config = dict(
    n_head=4,
    n_kv_head=4,
    d_mlp=512,
    extras=['some layers without attention', 'local attention windows', 'paired heads', 'shifted keys', 'value residuals', 'a smear gate', 'an embedding shortcut', 'skips across layers', 'capped logits'],
    init='uniform',
    optimizer='muon_variant',
    lr=0.00807,
    lr_head=0.0111,
    grad_clip=1.0,
    schedule='wsd',
)
Each number is 50 + 12 x the weight over its row's rms, rounded and kept within 0 to 99. Layers, rows and columns count from 0. The size before them is the row's rms in percent of the matrix's.

# layer 3 MLP up, 512x96, rms 0.143, rows 45-61, columns 0-95
107:37 55 29 39 29 50 53 56 54 47 60 44 48 58 50 64 62 62 48 58 21 70 59 37 57 43 42 49 40 42 68 56 42 56 56 49 46 35 35 62 47 36 37 55 63 64 61 40 49 41 53 54 64 48 40 51 47 47 37 48 54 55 43 33 46 44 14 68 32 71 64 45 34 34 40 52 50 39 78 40 44 42 78 48 76 47 62 50 27 44 36 54 60 51 50 44
103:58 53 51 38 40 70 73 37 32 72 53 36 29 33 59 41 40 67 48 45 49 65 54 45 28 40 33 42 58 51 43 58 30 59 56 54 62 43 58 55 78 59 48 56 38 36 35 48 28 61 49 58 64 47 60 59 58 40 43 59 65 67 67 42 54 61 46 39 36 76 53 61 37 37 45 45 61 43 57 69 42 25 57 43 61 30 57 58 52 55 50 72 48 51 44 55
099:31 59 70 53 33 49 67 48 42 44 67 54 58 48 83 45 59 55 43 59 56 55 62 62 49 54 66 41 57 38 77 30 26 38 54 52 45 78 39 66 37 51 56 49 29 54 43 56 40 38 40 57 64 51 48 55 58 63 73 44 59 57 61 67 65 29 53 39 43 56 59 61 47 68 47 50 49 55 54 37 46 44 37 42 21 33 46 50 61 59 60 40 57 68 45 53
100:49 49 34 53 57 39 35 56 41 72 58 38 68 80 48 49 49 31 56 56 57 55 44 54 59 43 45 26 60 45 64 35 65 52 52 71 58 47 46 44 35 40 54 45 59 42 60 58 52 48 69 37 56 44 46 50 34 51 35 49 48 53 52 74 54 38 60 40 72 34 67 41 54 42 77 52 34 17 49 62 44 36 49 53 46 18 52 28 35 43 50 38 59 61 55 57
089:66 38 43 46 28 50 43 60 40 44 41 71 55 53 41 68 57 29 48 54 29 52 43 51 22 25 55 60 51 48 56 58 52 51 65 59 28 51 44 42 59 47 40 35 46 25 58 66 52 44 57 48 51 51 51 39 58 51 43 41 54 38 20 41 48 38 44 54 45 96 53 37 25 51 53 37 38 45 50 39 65 58 66 61 64 45 61 52 52 40 38 36 58 55 55 46
109:54 35 70 40 45 50 55 47 57 56 64 48 29 29 37 58 38 66 41 61 38 51 38 48 59 46 28 57 40 66 51 77 32 31 50 43 56 43 45 55 45 58 44 26 60 40 65 53 43 58 34 46 82 43 43 55 69 43 66 65 51 66 39 65 57 47 38 64 52 34 72 52 52 55 59 37 66 66 41 44 64 53 47 55 44 47 55 42 49 42 47 55 56 24 27 36
100:52 41 53 64 46 49 44 57 61 56 72 55 48 24 37 31 48 53 33 52 38 66 46 54 55 47 53 47 56 50 57 33 50 42 65 51 39 43 41 38 50 39 55 41 40 30 36 73 69 59 62 53 72 32 47 61 60 64 46 42 51 52 68 41 62 59 54 40 62 86 69 72 42 71 58 50 39 44 36 56 64 36 54 70 33 51 40 49 77 49 57 57 53 59 66 47
100:38 56 56 50 42 51 30 44 61 63 52 74 18 45 63 59 47 57 55 35 37 60 41 46 45 53 58 42 38 52 41 65 37 53 28 52 53 34 39 59 61 45 60 48 44 36 79 49 39 52 54 60 31 29 67 73 73 42 66 50 66 32 20 47 40 55 65 50 39 40 56 57 52 59 50 50 47 32 51 40 43 41 67 53 60 56 36 43 42 48 51 31 50 63 69 55
102:65 50 56 73 43 45 55 46 56 43 58 51 43 55 67 61 49 73 56 33 31 67 45 66 37 56 41 54 59 33 51 49 33 48 36 57 45 69 42 41 53 66 35 15 40 36 48 53 44 39 58 62 44 42 35 38 49 45 67 58 48 26 54 39 29 36 53 45 53 69 56 69 51 28 50 57 52 43 63 33 63 42 44 72 71 52 58 44 40 54 68 60 64 50 46 36
099:33 38 61 52 64 63 52 34 39 58 34 42 40 36 40 75 60 60 57 55 63 37 54 45 44 59 27 53 22 42 48 64 64 78 59 49 63 37 64 34 40 49 40 51 61 45 61 49 42 53 63 54 50 43 44 54 43 52 75 64 31 47 37 62 56 61 41 63 31 58 44 53 37 70 40 57 63 35 38 31 53 49 39 63 39 41 47 29 47 53 27 48 59 67 56 39
093:34 46 40 41 40 28 66 48 55 47 46 33 48 38 51 39 60 64 60 70 48 41 31 30 54 52 73 62 50 40 55 48 22 53 46 43 47 49 28 48 59 46 77 73 56 60 38 62 53 73 71 68 32 53 48 45 60 49 37 45 43 48 45 30 46 51 53 35 72 52 44 46 79 47 48 66 49 59 47 59 44 40 42 39 44 39 43 37 56 60 73 37 50 48 46 37
118:21 42 58 57 42 49 50 52 48 65 45 63 46 44 55 46 61 60 51 47 52 60 53 54 44 60 43 53 44 57 53 48 52 43 51 46 69 61 76 51 44 47 43 67 58 60 41 21 56 49 63 46 45 36 55 53 75 60 45 34 51 44 60 32 52 56 44 37 78 23 25 49 29 48 64 66 60 18 48 73 56 36 37 44 37 56 45 50 41 50 45 52 66 78 49 63
102:49 54 62 49 60 45 45 53 49 35 61 45 29 56 38 49 54 47 56 39 39 51 55 59 30 55 51 69 39 48 55 55 23 50 59 63 52 52 52 44 46 68 43 60 57 57 13 31 31 60 72 40 43 65 30 44 50 38 44 50 71 66 43 43 49 38 35 53 52 53 50 57 50 29 33 70 30 62 39 46 41 38 71 29 29 68 54 37 59 44 69 60 56 46 51 58
092:60 38 50 46 43 50 72 55 49 49 51 51 42 67 27 52 65 48 47 47 67 51 36 34 37 43 80 32 42 49 57 67 53 50 29 46 86 72 56 43 55 38 44 59 66 34 67 55 44 57 51 55 46 42 27 55 53 55 75 43 44 45 46 51 53 68 42 32 65 33 45 38 58 57 53 58 32 53 51 54 55 46 41 57 73 23 50 44 52 35 59 66 65 60 59 45
094:53 62 52 49 48 51 51 54 44 55 41 43 54 35 41 48 45 51 43 47 18 47 56 66 45 59 42 52 36 42 76 50 47 57 40 31 61 45 36 91 47 57 51 47 35 52 35 45 61 69 57 43 35 54 55 52 47 63 43 58 54 56 63 48 55 56 74 45 69 70 50 53 56 84 73 63 47 62 73 44 56 31 44 34 55 67 51 51 73 48 59 52 59 35 51 41
104:37 64 51 29 31 29 57 37 49 63 38 61 51 59 50 52 62 27 34 30 55 58 40 62 46 50 33 39 51 44 49 59 62 64 45 60 54 77 32 44 30 49 51 46 46 35 38 53 70 32 63 59 67 60 72 53 52 36 49 44 61 51 53 60 62 50 43 57 51 60 54 52 57 41 63 64 43 37 91 50 65 60 40 43 73 44 51 59 48 37 43 49 46 43 40 68
101:47 35 59 53 52 65 61 23 50 72 60 52 62 39 52 36 59 60 46 66 50 48 56 33 42 57 47 59 51 47 56 58 34 39 24 55 58 37 21 60 81 39 52 47 35 42 58 59 43 57 52 53 51 61 39 57 52 64 41 45 31 49 70 67 35 46 20 51 38 52 45 57 34 60 42 33 81 56 43 61 45 56 47 56 40 58 52 58 40 56 58 57 49 66 76 44
# layer 3 MLP down (transposed), 512x96, rms 0.0254, rows 45-61, columns 0-95
103:52 56 67 41 65 56 58 39 46 14 44 67 69 46 55 47 76 56 55 38 30 56 53 45 52 41 38 34 21 24 44 43 50 57 14 42 60 58 61 56 42 61 46 36 53 46 57 38 41 53 36 50 46 56 38 54 52 47 66 57 40 40 54 52 66 44 38 58 65 48 59 53 66 27 43 46 43 71 73 44 56 33 50 54 64 50 58 55 45 50 50 38 41 41 40 30
095:38 21 51 61 32 49 36 42 59 48 58 32 42 53 55 61 59 51 45 36 47 43 64 35 34 59 52 46 58 62 62 46 60 36 46 40 64 34 64 54 39 78 46 53 53 44 57 42 48 35 32 35 39 47 53 55 55 75 68 59 49 31 30 63 56 65 34 57 45 47 36 47 44 55 57 53 45 54 63 57 56 78 53 53 66 79 32 27 34 61 53 49 56 64 37 61
100:34 43 33 46 67 49 53 46 51 70 34 38 46 60 35 40 43 37 34 54 48 28 51 30 31 73 65 63 41 42 58 65 61 60 61 51 44 60 42 64 38 41 43 57 48 49 43 62 70 41 75 59 39 39 52 45 45 44 72 40 52 35 38 44 39 61 62 73 56 68 36 42 55 43 52 28 49 69 20 48 44 60 57 50 57 49 62 55 67 34 47 62 44 62 41 46
095:21 30 49 63 59 53 32 39 43 55 51 74 50 51 39 58 46 65 50 40 35 64 34 68 42 40 56 34 35 52 49 56 78 59 45 63 61 42 50 50 45 28 60 71 39 43 41 50 47 65 62 37 47 40 54 62 26 61 25 50 50 47 53 65 56 66 58 45 79 64 66 67 38 78 53 48 34 47 47 55 41 63 51 43 54 47 36 42 47 51 54 54 53 54 47 59
087:52 57 27 51 54 46 70 53 65 47 49 43 57 48 56 38 43 40 50 52 52 81 53 70 54 58 50 79 60 37 49 37 45 31 38 40 43 51 50 43 45 45 50 49 50 71 58 15 36 46 68 49 65 45 52 51 30 41 65 58 45 55 36 30 72 65 55 67 48 39 27 48 58 41 52 50 27 48 53 33 29 46 31 61 34 48 53 59 55 52 54 55 68 34 55 51
098:46 49 51 58 53 73 44 49 42 41 23 64 23 22 61 61 57 53 74 56 56 34 64 49 64 39 58 64 42 44 50 62 41 44 53 70 27 48 51 59 42 41 40 61 28 71 34 56 39 54 46 50 43 46 45 27 42 47 51 42 38 32 65 53 62 35 64 37 40 48 47 38 60 66 57 67 45 35 41 59 30 33 55 44 45 58 56 44 51 32 47 41 32 64 47 43
097:63 50 52 39 36 65 35 64 62 56 50 70 43 52 64 48 67 35 51 52 49 62 85 27 33 43 62 40 74 40 70 66 55 35 40 60 67 34 66 57 39 57 48 28 47 53 65 58 28 57 59 44 53 53 38 36 39 47 42 51 55 81 50 67 48 27 41 45 44 68 54 29 40 48 51 43 48 49 41 50 57 61 51 65 61 49 50 46 35 42 50 43 43 43 43 57
094:43 31 54 38 53 52 65 39 63 54 48 56 32 61 59 53 45 68 37 51 38 64 54 50 66 52 53 35 63 53 52 61 37 52 44 39 51 40 34 34 45 35 37 69 42 64 51 71 67 58 61 34 60 57 30 46 65 54 44 40 76 79 59 54 57 23 11 50 55 58 63 44 40 27 37 44 49 48 52 45 68 41 49 45 38 46 49 32 47 30 50 53 49 51 51 50
107:67 55 39 46 65 49 78 76 45 55 54 57 44 59 48 48 41 61 53 40 50 68 43 58 60 58 30 32 46 46 70 38 36 54 61 43 54 34 53 45 29 22 51 44 54 53 58 52 37 58 44 52 38 35 64 51 71 56 37 51 64 52 27 52 50 52 43 49 38 63 45 40 63 46 63 43 53 42 68 39 48 45 67 51 55 68 41 77 40 54 32 16 54 65 31 46
104:50 38 45 32 59 50 41 43 50 61 43 42 55 61 49 36 56 74 38 74 51 40 28 44 71 67 53 61 42 32 77 50 36 36 53 70 76 48 63 52 44 62 50 66 48 30 55 55 34 34 57 47 42 29 68 46 53 57 37 48 39 56 47 36 58 35 51 60 38 51 72 47 49 33 58 54 52 66 48 56 59 54 60 54 48 71 72 66 43 36 58 52 64 60 67 51
091:48 50 51 50 39 62 48 33 59 33 66 74 56 46 66 36 53 56 48 58 55 47 30 56 59 38 48 26 28 72 58 40 55 56 69 46 39 50 47 55 62 44 48 38 62 38 21 45 51 43 36 43 56 76 33 54 68 59 60 42 59 50 47 47 61 43 52 58 58 53 73 54 49 75 51 55 56 35 37 22 43 41 41 33 36 26 44 42 62 37 49 52 49 36 32 54
118:47 38 59 62 54 51 33 84 68 56 35 37 49 71 61 65 52 40 46 59 63 49 49 44 34 59 53 70 74 59 52 64 60 62 40 47 58 54 65 31 41 63 42 40 68 63 45 23 38 47 32 70 36 54 76 55 57 65 51 48 52 40 50 42 38 62 51 63 54 55 57 72 51 52 43 56 48 41 51 52 45 49 28 60 40 56 23 44 51 46 36 49 51 68 43 64
105:62 40 62 46 52 29 34 60 34 46 68 56 44 59 49 50 58 35 51 38 64 16 43 37 44 61 70 78 52 49 49 52 35 82 47 53 56 39 54 34 64 41 43 52 44 60 50 47 33 42 46 49 50 40 42 82 42 52 48 58 57 76 39 56 47 51 50 71 41 60 60 40 34 44 31 58 49 60 52 53 55 41 46 50 20 63 59 39 54 60 64 50 50 66 60 54
108:56 50 45 36 39 57 64 55 45 44 58 62 58 66 36 63 65 45 23 58 57 48 49 29 25 54 61 32 52 51 57 45 69 45 27 55 70 54 54 46 65 38 56 61 42 38 52 47 35 69 39 36 38 47 37 40 69 76 78 49 30 33 42 57 42 42 44 53 71 37 44 38 52 51 43 54 34 54 49 29 55 64 36 56 63 34 59 48 52 39 62 60 48 68 55 55
093:62 47 49 52 52 80 63 69 57 35 43 52 50 35 69 61 37 49 72 43 32 64 46 39 51 65 35 54 52 66 56 53 61 73 39 43 50 55 53 67 46 27 60 41 53 31 47 46 36 53 62 47 41 33 40 53 62 41 45 46 48 47 45 57 38 35 62 63 53 46 46 30 36 64 58 43 46 54 27 30 54 28 46 53 55 29 54 32 36 49 58 75 74 50 60 43
105:34 63 55 53 58 51 36 51 64 41 52 45 83 60 68 53 47 36 57 53 52 61 21 58 60 64 52 51 59 36 56 56 04 48 56 51 52 31 56 57 43 59 57 62 60 58 62 59 38 42 58 37 55 56 36 28 41 48 72 51 56 67 39 61 20 54 66 35 52 45 66 44 51 56 50 49 58 65 24 58 44 63 54 45 57 43 41 45 54 43 42 47 33 53 45 49
099:65 48 39 35 60 58 54 37 44 48 57 39 57 50 10 45 41 53 49 62 38 27 73 76 41 53 55 63 53 64 47 59 47 62 66 57 75 44 70 41 49 52 47 62 50 38 38 66 34 61 50 38 41 40 40 53 43 29 52 60 55 66 63 64 44 61 37 34 49 48 35 66 47 42 34 53 51 41 64 45 46 32 42 23 42 62 46 53 56 54 60 34 56 53 70 45